Weights of a small GPT-style language model, trained from scratch on English Wikipedia.
Architecture: rotary positions, no biases in attention or MLP, capped logits.
Training: a variant of Adam for these matrices, 11384 steps.
Each number is 128 + 32 x the weight over its row's rms, rounded and kept within 0 to 255. Layers, rows and columns count from 0. Numbers have three digits each. The size before them is the row's rms in percent of the matrix's.

# layer 8 MLP up, 384x128, rms 0.0877, rows 289-303, columns 0-63
103:048178116119127072121085135154114115121075158142145107107112065118095172072163124157130124159130126112158139154163106144149170133153119132088205112131130123140158105075073131123117140105178151
097:120198122106046135167171144122156132089159126154139097115130113125143159136096199106133132127084070151136118100134115088200131174096110115161132136123115136084130163091071090157159173120157153
096:169099064085157125129156200098066143148116115145110147143117092188105196132114106118163133159132130171164122100052162098119094137124117130150119199176116187106133054179187076085155112091142177
101:086130109112129101097069109179152096103122109163139198127109131104102221143131097159117132166124156158123112107109127179110182080043138140134153166117129116152223210126104124105145123086148112
108:115154116074133096143161158157160185201142143072162116128156103156096138163173093161076192166206145119117132103135110137071091124152104126080126136108102097113104153140121032078148144071115165
102:092136142142158186120086115091125099139116109108118116167144163120157140135174102081149071166109165098157125082090073167167148127105061084061162093106094118159092107135120140162122116118167158
097:120087120176144160141181175088191125139092098081140166068147106074113111112087155189177134129155115128098098062073111139149147164098145127156119183156161101147126200165126111113122185119083149
097:150121122135156138122221164125140109143068163141161092088135150125091184183074129146139131132099081127138050139149144111127102172098151135139133176159120161177073133113164173126131145081142075
103:154173129154130158187136144125117113152094178146121121115104110143112150202129058113118166126159116069161175190115106188131139079118149169107187128129153151088087096128124087091173129151099108
095:145166128087121166125101111106136092099065155125045118140123169089134101171083154145131162085161149163173171146119056113147081163130145082118150068125111116083176158151126119103130121146124146
097:130101167150143159158156132119142142113162119099155167124085111121108068205106134160155172101153058096164098179183125108153197152130160142182138160102112096172095096098167206129094108163074139
093:121120102135189093109149079101155151120075126085123086163130156143119102072130172106140173132119101144115161127130114166145145075144147115159151167138103112105177148084112143100132083138080171
097:155184182144088129157160106138145116128170092153158136112163132093161096019161109174119083123139068115159074113122142148084121152149102132128143098184161146086159138080121189161151172081120071
101:096180114186112108151126122136196150179146158111107157122095165184130142155074187146130068102096083174097120122096140109082115076117168120124165084095101112127070103097157144148183144148131139
107:131126162128096119096095137132175123064143097093130165136082104138127161160139156165122115062127137132098126137113119168123124092133126097139060105115128097127192109109128106105091151131123081
# layer 8 MLP down (transposed), 384x128, rms 0.104, rows 289-302, columns 0-63
104:160157104136112097111108086119136057146185069128140098151169139182132105148121149202122132055148113154128113068095094085122107065119127136086168173128162164129158128169144151152164142112193080
093:104081110147107091055148165143127182102169127125139190135135140095112098179090133118087136153051108163108186143193110164141111126134072106147135150102099076133139093032129155162111158119130141
095:111127137125119197115177127139155069156113158101126138087132126089141126090129157178118172170119115118098155157141100090092166114105083117128083128117097165126148099206114141077124168146073170
107:118109162130130098120178169138141098133092144153186184096140113074090129140131110123162206090141125125122079130112136167135136118082148145216138121111119116090160184128155165162095127099091133
106:103151084129095180149119126154139020106126201062179122120168120061154170145162174157141141203196148129147123173156066162119125095077112156122138157162143133088158094129165125112123140094162158
101:147122147149075136132146067073139136072184125178145124163133099185080108140117128114173100144112130157158116080069132080167149143130104149145151197138160086133148120152099093078094089142072085
099:110120174120136143121136190126087156073092111142108172140132078125064148170146104134138179106127051149167196154143140181140128119127065086124112127128112219158154059169128160154161108143166120
099:110148185207131192206149171121143104143129087162065175105028111098137135125182117128103157174130117124138116140170192114119110125119149146129048141147115183160074117096136134118145138099106086
105:111137128167093144155117126196124126106096157162123165143109080107166196200164168148095125161140191115143121109121159202120142132072136130141133177160067096150079161189168135105099157131144136
099:138191110158089092142095129099159120129118204080165134160155120163091174141127150151098076139158132140106168095172146116105044169167148084111159067078150121174113106126140140089145165139161068
094:126153102129124170102108108157191091135144141119144132143102160119073120109122127119157122157165151161175149180107141154113107087116099115105116129159099075108136079077174154107067160144161115
098:158171138108155091085080117137166146108118112117066184134153096133108145128166179147193125160130108155071122158142142148113111115078152151133164178145120114121158120119131167096181122113162096
097:156130160137113100104190105111106082101195076168166168117117137150180130110135108171133161103138076149118113107155139150028242119114136153145091134161137061157116124101179116125128114070140122
101:072081159143091115078057102143159099158101153070155123179068162164142112148121104157074118140124092153069131139115115096158121123108098077137127173127103197143125093173121215140172135133140174
# layer 8 MLP gate, 384x128, rms 0.0859, rows 290-303, columns 0-63
102:188108092055137095152106070095125160130102117085110108113116178130117109173122147097064150181090142154140092096087099123092079114157141160151163116120124106146142123102137197137136091130161087
097:143157147093169110100114131120123168097125091118099103091115249142141120115142206143143043140127126154066133129122166108185118128083126146210046121135113146111149112146104137107096133131137140
100:112109097089086185144114150134167138143164161136144144083155197146143190163118160094135114144105102096090120136166145186150137134105145152140112124144187145141169125050133114140109094183143110
101:071151122130141068133137096147131146163104133133208117169178121152132088137119107065031183120143136112152161124135152119135116112191025105147118156093134098144140088079130072136168150144142152
108:157139088126076165109161094137168145105156185084113088163095099166088152104141082171138084111134134096197131112148110111163096106121179110169112159120124139109156114097158143121111096153105083
100:215153125136100118170101072121145160136100102108150122124136152144162171111112124151071153105099153101132107132105080087137108134144129108126163135087088115174083185117112148173124131131129119
101:149135135123121083147153137054162192142154131066114092129105155160134076086074177115077157215143132158143099085086136138108203143135115160168069110100115112163162169097163059154122145168146096
103:134131099120188117139097139093097118111101155172146122140162101123111075027182127107127139253128093152149057164160149120083139127170078141130150169139079115086175172072177124129121093106119109
099:134109096105132177161101121184111124169100129095131137117187169083127096149166172122122066106057106100095081113148092113137116188090120089163192084060115102109134149097076176129119076111139134
098:183129102123132191073132095086055130167105161120122126188093152189142153187189133156107060128103136103176142086129116135089158115147120155169134109094124128103166136141150109153116089120095102
095:159090096140138166169094166088177167118081165190104159123164111138144082078115137130074094144155148083086185110212143145134118120119159125128135153170080151140150098105130158093120103170082092
096:171137146161132128070130154133136069133188161097133120134110104073139160115104062095117169156134115119145074134131113159094154181108121125113142103194165133154110142077117092089155100147140146
095:144159161142111123110082176165108148117124080133169127147094126098089122144203165159102129155132059171142108153080165140138154116105113132081185121150130085109090108133164175112091133148133091
112:129122175146123087066173123123166162084121098077095141112118153083121133098075170151070143155105122097140131117195156109080135151111140139144180129140095094109144168099108140109171107121091101